Part of a small language model's weights: LayerNorm before each block.
Each number is 128 + 32 x the weight over its row's rms, rounded and kept within 0 to 255. Layers, rows and columns count from 0. The size above them is the row's rms in percent of the matrix's.

# layer 2 MLP up, 448x128, rms 0.132, rows 356-382, columns 0-127
size [ 90 158 102  86  91  88  89  97 108  92  96 100  98  96 102  96 100 101  99  99  88  92  97  98  81  97  89]
[[169 101 179 115 126 120  80  87 159  94 138 117 142 148 142 111  90 119 115 176 116 130 142 129 162 176 156 134 169 127 117 150 101 145 107 103 146 204  96 145  96 147 132  98 144 117 161 117 137 185 103 184 155 138 101 107 167 164  81 157  98 144 114 171  57 152 178 142 147 100  18 116 182  93 165 100  63 125 149 124 135 125 181 175 103 111 135 107 125 149 143 129 107  95 168  89 133 127 109 188  79 151 139  45 185 173 148 139 110 115 154 144 139 159 142  94 152 134  89  93 167 129 140  91 128 100 133 100]
 [ 94 127  92 135 121 135 133 179 138 146  52 126 152 103 109  98 142 153  93 158 135 165 127 135 162 109 163 112 139 153  97 122 101 182 146  88  26 126 122 107 143  85 166 129 165  99 123 123 117 174 169 164 128 127 132  96 119 150 115 126 127  74 141 120 138  68 101 141  54 130 152 116 110  83  56 120 108 123  97 115 136 153  85 137  81 180 119 107 143 100  97  79 183  44 155 124 123 109 126 143 127 146 181 147 118 141 147 153 190 154 132 174 151 146 192 131 128  51 173 157  99 103 157 146  67 139 132 151]
 [ 96 132 118 113 138 102 138  94 104 145 168 153 125 125 120 114 165 102 112 140 116  87 109  80 122 152 172 129  71 172 132 180 112 162 132 165 154 150 170 158 109 146 161 104 142  91 110 111 156 118 129 151 100  79  68 107 108 138  89 154 141 155 113 122 146  92 111  91 120 147  69 124 111 103  69 174  95 132 144 123 108 119 149 105 210 142 127 156 116 104 144  83 125 124 193  93 109 194  29  51  78 155 175 126 105 162 124 147 159 123 129 149  78 121 197 169 123 138 101 129 112 114 211 116  85 137  89 150]
 [132 127 131 138 124  76 148 112  29 157  57 164 106  58  97 156 126 110 177  87 182 105 171 124 115 145 201 151 130 185 115 115 129 109 115 125  75 104 145 106 171 131 214 120 146 154 130 135 179 107 108 163 173 170 113 116 103 116 138 153 113  72 129 162 201  76 106 143 107 130 120 124 157 121  97 123 188 130 144 163 144  85 110 183 147 103 164 155 139 142 104 138 137 133 124 138 152 142 121 140 182 183 149 121 172 128 169 140 119 169  91  93 155 130 112 138 172  84 151  71 149  96 159 147 136 158 130 132]
 [138 148 169 135 181  87 119 100 230  63 125 169 128 100 175 106 166 114  98 163 133 126 112  84 139 114 184 145 139 145 124 107 134 151 108 130 163 134  73  67 143  82 116  72 116 157 151 147 155 122 113 165 111  94 116 162 134 146 193  89  98 138 125 146 114 164 176 145  73  97 115 100 123 127 166  98 156  90  98  80  91 174 138 143 160 185 160 181 100 120  81  78 191 151 123 115 125 116 123 115 101  77 142  64 117 169 125 116 185 107 121  54 124 115 158 131 144  86 100 151 150 102 123 130 123 128 119 130]
 [150 139 106 149 103 106 119 123  64  91  83 155 134 144  70 147 127  83 115 135 114 102 107 157 159  78  94 136 179 143  83 132 134 113 138 155  98 121  77 158 102  99 174 168 132  48 149 109  86 122 120 120 135 182 164 159  96 166 118 136 145  66 124 109 114 147 207 154 139 137 173 134 107  84 102 157  94  90 133 118 119 148  97 213 144 109 145 187 114 102 150 173 117 133  58 128 133 147 118 140 119 132  69 182 176  65 143 174 138 125 150 152 169  68 119  87 124 143 113 150 146 164 165 182 112 131 109 100]
 [117 151 182 155 148 156  85 179 196  90 188  90 151 162  71 128 152 146 107  81 121 113  96  96 158 124 144  98 127  94  81 119 234 136 115 157 170 162 111 124 155 115 124 159 148  84 142 132 155 132 155  81  98  99  96 130 149 175 131  42 127  92 147 131 137 136 157  65 136  93 123 108 121 173 146  92 135 109 151 159 133  97 131 124 179 130 104 125 100 101 114 178 160 161 145 116 106 108 104 126  92 121 149  98 172 197 113 178 116 127 154 131 120 123 148 120 132 134 135 106 156  96 204  99 169  78  93  74]
 [185 128 101 221 153  83 150  93 108 130 167 129 134 167 109 111  89 129 144 109 129  89 123 100 120 133 119  78 133 154  74 146 107 154 140 105 103 138  60 171 163 153 134 145 139  98 114  67 141  52 173 118 127 177 153 138 163 162 127 157 176 136 152 130 118 147 221 181  91 138 180 105 131 141 122 106 130 113 162 107  97 159 153 176  63 124 108  76 123 142 133 145 141  91  98 195 117 147 136 133  78 190  68 142 160 149 121  92 111 126 133 116 125 105 144 157 162 192 108 108 123  89 129  98 131 104  87 124]
 [ 69 117 130 128 164 113 115 135  89 128 181  82 188 123 154  98 149 123 107 122 148  96 129 103 154 130 100 143 160 147 126 113 159 159 107  82 138  89 101  50 108 139 119 146 105 174  34 111 110 177 170 186  96 125 104  93 155 184  97 135 134 154 114 105 115 155 103 123 156 108 156 154 134 106  89 171 162 103 130 104  96 150 138 133 140 150 125 153  73 179 194 102 131 118 129 127 123 156  79 173 234 128 128 141 144 167 101  90 135  95 102 174  87 104 119 105 159 138 127 153 169 130 101  95 216 120 106 140]
 [134 103 115 152 174  79 120  79  77 151 149 118 191 160 140 111 101 163 137 120 148 135 148 142 156 154 100 134 130 168 141  56  67 119 144 140 115 155 184 128 141 150 123 174  58  97  93 136 112 151 149 141 112 138 169 142 131 112 103 129  99 113 210 130 129 184  56 149 157  66 175  80 109 102 128 189 130  96 147 145 136  63 115 205  59 108 117 140 117 136  98 122 139  89 182 141 124 133  63 103 146 124 132 138 177 146 150 129 130 100 124 191 161  99 105  97 106 135 190 138 135 113 112 126 145  89 141  92]
 [101 156 136  96 122 156 116 101 132  81  72  75  94 101 104 108 138  94  81 121 128 117 130  67 105 149 197 179 116 136  82 128 163 123 197 142 178 101 131  79 183  86 145 111 115 193 111 127 141 183 153 124 120 136  76 122 114 115  75 145 104 136 155  77 139  74 118 134 137 131 141 126 178 122 149 100 134 134 127 153  70 174 148 104 141 111  96 146  78 139  99  74 139 167 131 182 118 180 106 177 119 119 151 128 143  67 108 162 168 137 156 169 144 145  87 142 130 178 186 144 142  96 128 113 217 112 117 140]
 [198 122  96 136 140 169  89 102 144 147  51 106 125 159 160 196 154 115 108 114 133 129  78 156  89 138 124  80 198 129 127 159 223  97 183 120  85 120 143 135 112 108 104 126 141 146 178 149  96 154 164  99 140 143 149 192 171  63 111  94 143 188 104 150  94 144 134 151 103 120  74 132 136 160 154 115  65 130 143  88 113 111  86 120 169  85 123  85 128 122 109 142 122  91 140 153  90  69 119  89 138 117 119 125 159 112 193 166 116 145 154 123  90 107  91 139 166 127 135 146 129 155 100 143  99  78  75 137]
 [ 93  71 107  90 181  82 166 156 127 141 139 174 135 133 174 102 143  65 114 129 116 129 110 149 149 112 186 142 113 114  99 127 145 141 188 121 111 163 133 197 170  81 108 197 123  98 127 112 129 160 105 138 135 108  83  98 135 140 120  95 107  82  88 155 161  58 133 125  65 146 142 147 119 118 172 140 109 102 183 163 159 129  61  96  78 113 105 133 140 114 153 143 102 111 180 163 111 152 177 109 117  63 186 140 191 125 118 136 106  83 106 116 149 157 130 161 113 116  67 109  97 124 200 125 117 109 132 185]
 [ 91 113 142 125 156 123  87 138 203 161 135 113 147 148 142 168 176 113  74  88 159  66 120 140  83 112  70 157 214 159 137 137 170 142 116 152 112 131  96 150  59  77 114  84 110 127  86 135 112 106 128 152 156 175  88 143 162 133 128 170 133 104 146 158 153 127 112 166 126  90 198 134  85 141 165 150 162 164 114 157 114 100 126 156 140 107 171 132 159 113  50 131  73 169 110  92 148 162 205 115  57 119 122 125  99 132 163 114 165 109 153 148 154 130 148  79 122 117 152 158  90 144 134 102 127  69 121 144]
 [121 116 101 147 142 163 136 141 121 184 186 163 144  85 107 127 132  97 125  92 133 139 128 123 157 109  99  73 121  99  89 149  98 104 122 180  61 168 169 117 141  54 135 143 219  70 149 134 119 148 149  93 141 139 223 139 102 134 141  62 159  87  71 122 139  92 163 134 109 165 116 104 120  63 140 137 165 127 163 130 176 147 101 142 168 100  79 159 146 117 107 113 172 119 108  88 133 176 119  73 129 143 184 113 119 143 145 141  87 152 111 122 150 119 125 128 103 105 216  84 128 141 135 144 157 161 125  87]
 [136  90 126 180 129  98 218  97 158 149  82 142  93 169 114 133 112  89 181 160 122 151 149 113 133 151 148  40 119 192  89 119 105  47  54 140 172 143 114 131 100  90 126 189 167  99 111 107  76 116 199 109 107 136 139 125 195 138 114 120 104 126 128 129  96 161  90 121  90  94 143 149 143 151 148 148 135 121 133 116 166 143  69 143 109 176 100 193 119 132  94 110 140 157 100 106 131 127  90 108 178 104 161 151 123 124 152 147 113 155 114 161 107 147 148 151 124 164 138  98 131 172 138 141 135 146  59  68]
 [197 139 121  92 158 130 132 170 157 136 177 138 111 149 124 218  87  86  73 172 155 101 144 168 153  49 134 112  96  74  81 176  45 101 127 125 141  53  98 104 124 122 185 133 153 103 134 143  98 124 107  92 127 143 161 146 119 125 154 131 147 119 125  97 118 165 150 159 117 104  97 118  81 106 100 125  77 128 142 130 122 145 148 144 109 151  78 138 131 202 137 127 164 114 143 137 201 126 155 136 145 161 153 132 141 117 113 114 127 128  96 216  97 111  96 134 136  90 140  85 141 126 167 121 160 135  51  89]
 [123 101 120 137 141 138 160 107  67 123  62 145  61 108 116 139 111  87 158 157 130 172 158 120  94 142 114 139 101 145 133 172  80 153 131  98 199 117 150 132 156 133  85 121 211 142  83 138 137 101 119 106 134 145 135  72 137 111 131 107  85 163  86 115 125  84 110 104 141  43  80 154 152  86  85 139 104 191 123 144 140  88 161 131 102 158 147  93 156 121 107  96  91 117 174 148 163  81 137 150 143 134 125 153 141 144  61  83 111 194 185 133 105 133 149 165 111  41 154 150 164 117 129  99 155 167 142 159]
 [ 55 115  32  89 161 126 141 116 167 106 116 128 119 106 142 164 106 119 128  93 136 138 118  89  89 133 133 167 149 134 149 155 158 123 144 163 136 110 128 124 138 159  75 185  98 185 119 130 145 196 120 157 173  99 143  66 107 124  74 189  57 154 106 106 106  98 100 151  97 122 166  96 131 129 134  88 155 189 149 159 128 103 139 134 168 121  99 123 108 103 132 121 117 130 112 156 165  98 159 110 124  75 101 144 129  50  66 141 207 112  74 172 166  82 119 124 148 135 147 176 138 187 121 123 167 142 118 139]
 [127 140  93 115 131  85  94 113 120 191 145 117 137  64 120 122 173 147  95 162 134 129 167 152 150 128 174  98 194 131 129 122 172 154 102 101 102 146  69 106  65 150 151 132  94 105 134 130 119 104 110 116 140 168 139 166 191 107 164 157 147 161 170 178 126 100  53 147 107 233 172 118 116 132 131 136 120 154  48 156 151 122 106 120 124 133 195 117 129  81  95 164 110 117 114  87 116 191 145  99 152  85 160  92 105 139 154 144 137 199  99 110 109 112 150 137 142 143 159 126  73 138 153 138 118  85 185 114]
 [ 71 131 158 147 149 129  94 137 161 121 103  64 182 104 157 156 162  67 150 154 114 136 143 109  88 135 130  69 165  89 178  72 136  74 163 115  93 117 106 132  65 118  69 133 154 155 147 139  82 106 157 122 133 102  97 102 127 135 132 142 196 179 135 128 105 156 135 113 147 206 112 151 176  63 104 116 116 195  88 171 132 136 177 107 149 116 137 127 114 166 145 112 161 126 126 127 113 144 165  90 131 171 143  81 103 151 204 174  80 101 103  90  92 113 160 133 120 151  62 112 105 110 165 100 149 118 132 111]
 [ 80 105  95  68  96 138  71 154 122  85 121 111 170 148 147 110 113  80 167  75 141 108 145 176 116 201 130  88 113 104 108 128 147 105 100 216 188 130  72 128 127 116 129  97 160 102 175 138 166  80 224 123 172 149 104 102  74 131 120  76 143 135 107 113 111 112 147 107 132  75 118 151 155 170 171 104  73  62 130 120  96 153 116 120  90 143 144 116 131 180 138 159 154 150 129 131 117  88 138 154 176 127 135 116 140 135 179  93  93 152 139 101 166 125 169 175 128 105 141 111 139  74  87 149 126 106 137  96]
 [127 103 136 169 139 111 133  81 178 136 145 121 130 128 128 205 137 118 120 127 126  88 118 110  98 108 148 151 121 165 148 152 147 107 139 169 150  88 169 107 170 113 102 147 179 151 150 160 113  80 157  82 149 123 120 139  95 100 189  92 104 154 165  51 152 133 142 134 154 112 185 177  93  84 107 113 114 138  93 107  75  90 132 197 173 148 199 135 145 113 149 157 139  96 138 122  76 145  71  79  45 186 112 140 172 162 156 134 147 108 121 110 119 146 142  61 124  88 176  79 166 155 110 118 169 115 140 161]
 [111 136 153  86 126  76 182 202 105 148 186 125  69  78 136 129  77 105 124 111 126 155 114  98 118 140 158 166 153 101 138  46 165 153 133 146 131 178 136 133  89 110 124  54  76  70 192 126  89 134  78 111 136 107 141 127  98 111 116 171 100 135  99 124 187 128 134 132  65 171  99 134 135 142 189 103 148  98 154 147 159 117 125 132 185 146 112 167 154 149  88 194 106 136 135 126 129 202 105 102 125 121 129 161 170 141 120 128 146 110 115 105 160 109 191 188 131 115 112 149 153  80 164 115 103  95 124 122]
 [167 163  50 149  88  77 150 168 103 136 175 140 141 115 140 132 188 115  90  79 122 167 181 175 121 112 127 119 137 119 114 109 113 180  98 137 112 113  76 140  79 113  66 119 162 138 114 165 120 137 156  95 157 165 126 133 133 197 128 150 145  94 127 155 117 154 135 124 100 115 156 162  88 157 123 126 106 180 160 108 139 162 136 109 144 146 123 153 147 150 142  89 195  68 140 105 225 132 120 138  82 168 191  89  91  88 158 123 108 163 132 152 196  89 134 142 181 142 126 131 110 136  99 138  60 145 104  83]
 [ 92  99 141 138 138 141 153  93 145 141 104 133  52  61 185 135 137 139 112 143 119 168 143 100 157 154 178  92 139 116 125 109  97  96 161 161  86 139 125  63 121 167 151 171  93 155 113 108 128 136 158 166 146 172 163  78 118 165  87  97 128 134  86  80  78 117 154 216 189 166 136 141 116 100 143 140 134  98 104 103 129 151 167 147 163 140 104 109 105 116 184  93 161 148  36 158 145 104 174 112 105  90 198 105  89 123 166 113 106 107  93 163 118 157 139 132 179 188 123 118 124 145 181 139 137 135 152 144]
 [135 102 126 140 128 107  91 102 178  81 146 107 140 138 102 144 121 153 132 106 120  95 143 154  85  95  91 168 138 111 115  66 113  75 126 105 153  77  73 141 196 131 158 110 130 164 140 169  92 163  96  85 133 120 147 151 123 119 137 164 141 110  75  73  83 100 147 106 130 131 105  66 116  88 126 106 139 179 123  58  98 127 155  95  88 164 121 122 111 126 197 176 134 164 124 142  89 144 150 100 128 162 142 154 185 146 186 107 124 124 176 154 105  95  82  43 112 140 140 143 194 141 163 165 205 138  95 152]]
# layer 2 MLP down (transposed), 448x128, rms 0.118, rows 356-382, columns 0-127
size [ 90 140  99  87  86  91  93 102 102  96  98  96 100  93 102  93  98  99 100  98 102  91  91  95  89  99  98]
[[112 106  96 117 107 138 151  98  91  98 194 157 156 118 143 119 153 136  93 208 120 152  84 147 119 166 163 100 139  73 102 183  63 192 155 139 124 110 117 140 129 177 159 124 109  94 136 149 141 153 133 118 111 159 131 144 124 129  45 151 139  95 117 170 103 142 140 129 103 137 130  73 128 157 101 129 145 116 105  99 128 149 151  93 189 108  98 105 144 118 166 117  83  84 100 179 122 138 107  52 153 103 117 109 124 135 141 136 119 169 109 104 209 112  43  58 135 166  79 140 117 116  65 159 171 112 175 117]
 [ 92 173  59 216 144 155 169 138 145 184 135 107 131 161 165 142 102 129 153 137 143 115 139 123 145 110 109 121 151 147  93 151 151 153 134 101 100 141  78  78 131  61 106 139 111 123 115 119  70 148 142 159 103  67 170 126 158 182 135 132 101  76  97  76 195  67 141 137 138 102 182 133 176  79 121 148 128 108  86 112  88 151  71 128 137 142  77 132 126 159 189 100 148  53 125 127 165  87 169 126  99 143 160 139 111 137 176 117 197 181 147 122 129 112 138 154 132 123 111 172  81 143 111 101 105 115 109 130]
 [169 127  65 169 131 142 127 149 117 118 145 140 125 148  56  95 110 123 110 120 103 116 166 105  88  96  84 124 121 156 126 135 156 113 184  94 137  94  81 147 123 117 164 148 118 108 107 160  45 101 158 116  77 119 140 116 153 123 131 157  57 103 155 147 134 162 131 153 103 136 152 136 157 142 209 114  83  73  69  71 145 152  64 121 133  97 147 146 139 153  98 193 130 111  62 118 165  78 131 129 158 127  86 117 142 178 128 177 129 137 133 119 107 159  72 153 156 105 118 111 167  71 101 160 146 218 116 132]
 [114  88 149 105  57  98 154 114  93 154 108 102 151 143 125 104 152 153 204 109 130 176  93 112 142 143  97 173 121 186 118 156 121 104 160 116 176 143  91  75 220 165 151 140  69 158 137 110 114 116 156 134 175  54  95 156 146 145 140 141 136 104 111 101 127 106 148 145 135 133 149 140 118 123 169 145  73 117 163 170 102 139 108 162  98 141 147 140 136 187 162 109 126 122  67 167 163 151  51 119 199 164 145 106 149 160 105 100 141  58 180 164 127 138 173 127 157 115 190 125 150 130 150 143 148  94 140 142]
 [151 144 198 131 149  95 120 125  64 129  93 148 137 144 156 100  39 107 134 118  63 140 142 140 113 112 152  94 103  81 139 103 130 135 187 173 137 109 140 151 130  91  95 160 112 129 132 119 150 157  68 205 113  88 159 204  62 157 159  87 112 170  80 127 136  97 133  65 105 121 157  96 107 165  86 124 143 163 118 112 120 151 166 129 136 111 147 118 134 144 148 151 162 104 104 152 144 152  82 106 146 146 142 132 126 127 113  92  90 214  69 166 127 145 143 169 168 174 143 127 136 106  44  92 121 136 118 113]
 [170  81  86 108 163 168 190 118  82  84 151 143 148 100 122 134 182 134  70 106 173 136 109 137 105 187 168 131 125 176 207 102 152 140 130 140  69 179 102 124 131 138 145 105  90 174 115  69 114 139  69 118  86 110 118 145  85 107 167 107  80 147 132 143 149  67  71  89 169 188 137 102 133 179 146 142 169 143 154 145 139 127 161  81 148  98 145  94 141 107 124  73 114 123 163 122 176 181 113 140 100 167 150 164 133 168  83 139 133  94 139 135  86 174 127 153 176 119 122 149 143 132 146 101  86 118 150 153]
 [102 123  51 105  55  51 170 116 101 155 141  59 178 109 122 115 129 154 129 133 113 112 130 151 176 126 183  99 101 138 101 132 120 163 177 163 106  93 175 136 152 110  75 176 109 151  82 158 168 131 137 164  81 117 105 151 149 133 111 110 115 152 131 130 144 203 132 159 147  98 100 123 103  42 119 142 114 156 117  87 136 181 182 160 108 148 124 145 130  78 105 136  93 120 129 105 133 123 132 163 167  97  76  62 136 188 136 143 164 164 131 172  98 190 113 134 138 138 120 135 175 171 151 150 172 129 144 139]
 [129 143  64 119 133 157 137 135 118 167  68 102 106 128 105 144 139 107 160 138 169 101  93  72 155 108 116 103 142 161 127 121 154 114 132  70  72 153 123 128 128  76  96 168  82 151 167 109 185  97 178 103 139 121 175 119 129 118 137 151 138 136 137 114  80 142 107 110  84  67 182 121 103 126 124  94 163 102  89 104 127 131 148 156  78 190 108 167 155 158  73 117 203 115 140 189 204 131 128 135 142 178 160 118 115 174 135 137 100  36  89 126 131 130 148 122  91 117 153  92 144 164 107  50 124 105 152 152]
 [110 109 122 137 137 136 115 176 142 178 126 144  87  87 104 132 149 111 170 153 175 108 108  99 184  87  68 145 159 201 142  54 145 136 117 106 159  74 134 148 117 115 136 131 154 166  83 125 181  94 126 107 200  52 155 222 112  72 111 127 112  62 139 120 105 125 117 161 124 114 196 166  99 104 123 107  97 103 133 187 149 138 105  74 113 135 181 127 130 105 118  88 108  99 120 119 138  83 139  77 151 144 128 157  93 122 103 112 116 135 142 181 143  78 130 122 108 118 120 112 105 127  85 133 132  58 153  99]
 [130 138 169 134 112 113 102 170 118 134 130 157 121  37  96  96 114 100 135 135 136 144 137 107 103 127 154 150 161 116 105 113 133 147 182 113  77 105 121 145 102 142 109  95 100  86 182 152 102 119 222 138 131 102  56 191 111 113 142 119 149 111  83 110 132 100 184  87  56 161 167 150 127 156 174 122  92 115 166 158 107 146  98  82 154 130 108 179 162 110  87 105 111 174  60 123 163 100 152 134  99 121 191 181 121 178 143 150 134 132 171 153 105 130 150 159 145  63  54 114  91 146 118 112 153 132 112 116]
 [152 121 123 123 139 137 124 166 169 179 114 137 188 165 113 182  68  91 115 129 115 146 111 135 148 169  76  80 119 153 150 106  79 106 102 119 156 123 172 148 114 147 126  79  78  78 139 135 160 148  90 143 123 141 142  64 125 110 159 130 142 120  97 134 174 141  86 197 123 145 108 117 163 127  93 130 130  97 172  83 125 175 116  89  67 104 175 159  73 139 115 199 126 137 136 141 184 191 153  91 137 153 128 142 153 107  73 115 159  63  98 124 163 145 186 136 162 115 142 131 128 183  83 121 116  57 117  83]
 [123 197 141 110 139 114 126 152  75 109 126 139 122 167 130 113  97 144  59 114 114 151 171 100 133 137 101 157 122 143 197  46 110  83  73 122 127 134 135 178 108 151 133 164 185 185 102 138 176 125 120 132 130 127 112  80 122 164  99 125 166 142 176  84 164 153 139 108 121 105 136 144 105 109  98 169 195 120 152 126 134 139  99 101  54  85  66 188  98 126 115  88 145 100 155  92  75 179 110 116 147  98 173 166 120  94 119 181  91  86 138 138 143  87 130 134  65 138 119 160 128 117  95  72 145 159 134 161]
 [131 108 136 134 128 195 144 173 154 215 154 159 140 149  94  98 161  91  75 169  48 160 126 109 128 129 185 175 136 155 141 120  97 165 144  73 130 165  93 124 164  77  84 116 154  92 180 184 121  91  83 140 142 196 141 181 122 151 108  97 120 102 122 118 155 115 100 135 161  81 155 144 160 164 133 119  74 162 121 168 131 145 113  83 159 158 164 124 161 118 126 137  81 148  95 183  96  93 139 127 170 163 149 166 169 136 144  87 183 115 120 136 143 138 136 131 102  99 110 118 190 118 120 142 163 124 187 125]
 [151 133 120 112 135 109 111 134  99 133 148 132 187 135 127 146 170 101 183 202 111 137 107  91 152 145 169  94 160 163  87 133 114 130 145 116 125 142 106  74 175 127 141 112 193  93  64 121  98  94 141 138  94  95 130 107  95  99 153 155 160 168 148 142 109 128 135 137 110 135 116  71 195 132 103 160 135 132 177 108  70 180  78  91 144 136 122 101  73 125 187 151 124 122 140 191 123  61  68 104  99 174 113 144 121 128  66 109  77  72 157 117 133 197 145 175 116 198 111 161  85 148 137 126 132 113 104 145]
 [173 100 145 132 113 121 104 139  55 215 184 104 150  58 155 129 138 133 156  86 169 131  88 126 140 122 126 105 123  95  99 149 103  98 101 102 111 148 114  92 171  76 122 130  87  85 136 134  95 142 144 113 148  91 101 125 143 180 133  35 114 115 130 178 154  67 158 193 114 113 107 111 133  54  89 136  98 109 193 169 164 127 157  75 153 154  86 164 151  97 152 143 104 124 133 112 116 142 135  70 144 112 111 100 131  88 134 135 131 175 119 157 133 109 119  82 108 110  80 147 146 160 120 108 140 186  67 111]
 [ 98 134 111  79  89  94 197  90 127 126 100 129 121 101 142 147 144  83 120  76 150 105 116  78  93 111 124  80 125  93 113 113 122 134 200 103 171 116 167 151 123 135 122 101  81  84  89 147 122 196  72 139 102 150  64 104 179  98 136 177 121 141 157 181 148  67  87  90 160 128 130 155 132 103 137 117  91 133  80 129 143 140 111 152 129 144 164 131  97  77  91 141  73  79 129 143 141 131  93 133 162  59 117  85 113 165 102 147 123 158 148 124 105 124 112  68 124 141 105  51 121 156 162 126  96 132 109  42]
 [109  81 123 178  97 132  77 135 150 134 153 140 157 155 117  88 122 133 174 143  87  89 140 141 131 151 105 129 153 163 109 107 108  54  88 170 142 160 141 155 114 104 132 112 133 137 154  91 123 145 115  51 113 164 163 106 122 153 123 131 164 117  75  88 169  53 144 123 141 151  71 151 162  90 117 124 159 152  85 172 101 139 122  85 116 136 162 148  57 133 143  83 179 188 137 125 158 135 129 166  90  99  78 190  90 103  88 152 114 144 150  73 163 129 152 149 121 165 109 101 151 171 151 187 177 203 127 100]
 [ 80 148 132 142 134 105  78 177 184  99 142 122 107 142 156 142 168 151 149  74 158 119 148 133 105  80 115 146 171  87 107 126 107 105 144 101 154 153 116 145 131 158 111 198  75 136  80 119  95  59 154 136  68 135 145 206 116 112 158 151 186 174 118 212  85 142 116 135 125 101 151 111 100 123 122 131 140  95  84 127 119 141 110 147 172 107 149 130 117  84 129 120 135 131 204  97 151 106 140 131 102 121 136  67 195  89 145 142 140 119 135 177 161 123  39 122 106 106 172  69  72 146  91 124 144 110 137 121]
 [132 125 166 113 112 203 136  93 100 164 104 139 172 117  87 126 145 161 120 101 179 143  96 152 134  98 174 113 186 147 110 148 115  91 123  94 100 130 106 117 117 115 155  51 130 102 147  80 154 166 150 124 164 139  86 130  89 149 139 160 124 103 123 147 171 204 178 165 134 167 158 149 104 119 177  67  94  86 159 116 173 165 141 155 117  90 142 132 132 139 145 102 136 170 168 160 125 168  99 145 151 152 156 133 114 147 160 117 100 126  65 117 140 154 157 116  85  83  70 153 166 145 146  41 135  51 183 108]
 [169 171 148  93 143 157 126 170 156 101 114  80 162 193 164  65 173  69 136 100 168 111 120 135 141  92 112 133 128 131 127 133 149 112  97 191 117 118 152 184 127 142 182 121 138 170 151 115 109 160 152 142 152 128 145  98 113 168 162 139 136 119 129 125 150 121 149 113 125  32 143 146 114 107  90 111 152 110 197 107  90 161 137  52 175 123  21 171 162 200 146 128 104 165 126  99 121 154 100 186 103 177 127 159 123 151 117 115 104  86 152 166 110 109 112 155 140 105 117 111 168 124 120 100 120 177  93 124]
 [102 136  88 127 141 123 157 153 147 149 134 131 171 116 170 180 101 149 108 173 189 109 140 184 190 132 111  88 148 160 159 172 126 115  90  92 169 140 161 113  86 117 150  31 135 112 120 135  92 166 161 118 142 156 180  90 165 128 106 113 103  88 108 132 155 128 114 188 113 113 104 171 163 161 133 140 100  60  74 165 126 142 105 115 112 169 140 118 157  98 101 153 103  96 121  95 158 102 146 141 140 112 158 196 151  93 117 207 118 151 146 150 141 134 148 213 146 147 166 137 218 124 129  99 120 146  96 120]
 [125  97 101  72 141 150  82 172 168  85  83  88 154 104 107 130 170  95 144 112  99 152 104 116 112 118 142 119  67  58 203 109 160 134 183 208 115 109  74  87 156 106 121  93  94  94 170 124 179 121 122 159 147  74 111 117 101 173 119 111 120 152 138 107 116 129 129 105 174  61 112 136  75 109 172 133  68  94 141 116  98 153 167 121  82 160 139 124 117 168  74 171 111 135 151 122 137 154 123 143 148 180 126 104 112 118 154 108 140 112 109 205  65 170 168 139 108 120 156 107 145 156 109 174 108 148 132 137]
 [138 121 153 152  99 131  68 131 171  59 155 180 146 121  61  91 143 123 161 169 117 158 114 145 133 145 147 103 134  72 121  82 109 151  96 154  74 111 161  98 108 174 132 154 115  96 163 108 105 120 159 157 121 132  85  88 107 153 188 133 109 143 107 131  93 186  93 162 121  93 124 140  94 158 129 212 114 204 174 114 155 111 138  72 141 143 141 107  98 177 160 104 106 125 117 109 175 135 160 153 103 101  90 113  99 148 135 194  81 165  92 126 126 134 121  79 117 157 134 153 157 149  67 104 164 183 173 168]
 [127 139  65 158 145 120  34 160 119 149 140 178  99 147 147 131 172 133 138 137 116 154 143 103 151 100 122 151 128 122  56 143 102 149 106 136 119 132 167 127 104 112 146 144 132 144 175 171  62 150 136 137  74 140 121 138 143 139 118  85 153 171 160 185 152  80 181 114  86 117 124 140 145 127 112 141 118 109 212 145 143 133 173 172 118 131 182 123 176 135 167 106 135  93 110  98  86  78 135 109 191 124  89 157 148 139 149  61 161  70 137 110 135 119 179 122 191 149 159 159 164 111 124  66 146  52  91 127]
 [158 161 154 128 108 135 127 128  58 171 169  68 164 156 122 126 138 174 186 138 136 162 180 109  97 149 119  77 176 178 135  88 186 105 155 124  99  89 156 114  74 102 163 119  98 147  88 104 121 101 144  83  87  90 127  80 121 177 104 146  71 151 131 127 107 129 136 126 104 119 175 155 172 128  83 125  73 100 156 127 138 119 139 113 114  67  95 100 107 159 126 171  91 136 193 157  64 123 116 155 185 103 111  97 163 194 102 118 149 158 132  77  88 108  88  99 103 173 123  89 141 141 177 154 120 118 115 136]
 [134 146  78 152 164  95 114  83 113 125 128 118 110 102 147 132 118 157 117 146 129 104 169  82 104 117 183 109 133  76 137 110 137 144 169 108 133 132  99 141 154 156 101 151 147 153 186 197 152  73 104 118 164  43  87 119 108  85 103 141 107 158 137 168  89 140 112 105 188 137  88 186  77 155 113 184 133 121 121 133 117 162  86 108 162 138 110 111 115 102 178 175  73 100  58 111  55  88 101 144 119 130 130 134  85 157 169 144 110  80 132  71 117  78 134 161 192 140 114 136 147 124  85 181 106  86 119 140]
 [120 148 118  71 152 138  80  75 121 112  68 132 178  82 116 139  71  84 140 150 131 119 102 146 119 170 191 150  85 101  63  89 116  88  87  68 116 180 190 126  98 147 141 106 141 125 117 130 139 179 157 155 144 159  98 112 126 144 120 121 124 176 195 120 112  98  74  99 153 122 160 138 168 139 144 133 130 117 145 147  97 128  98  90 172 101 120  81 109 156 115  72  89 130 138 161 139 159  61 138 120 120 108  92  93 137  59 116 121 154 173  87 124 109  41 111  83 114 103 134 145 152  83  97 147 103 115  84]]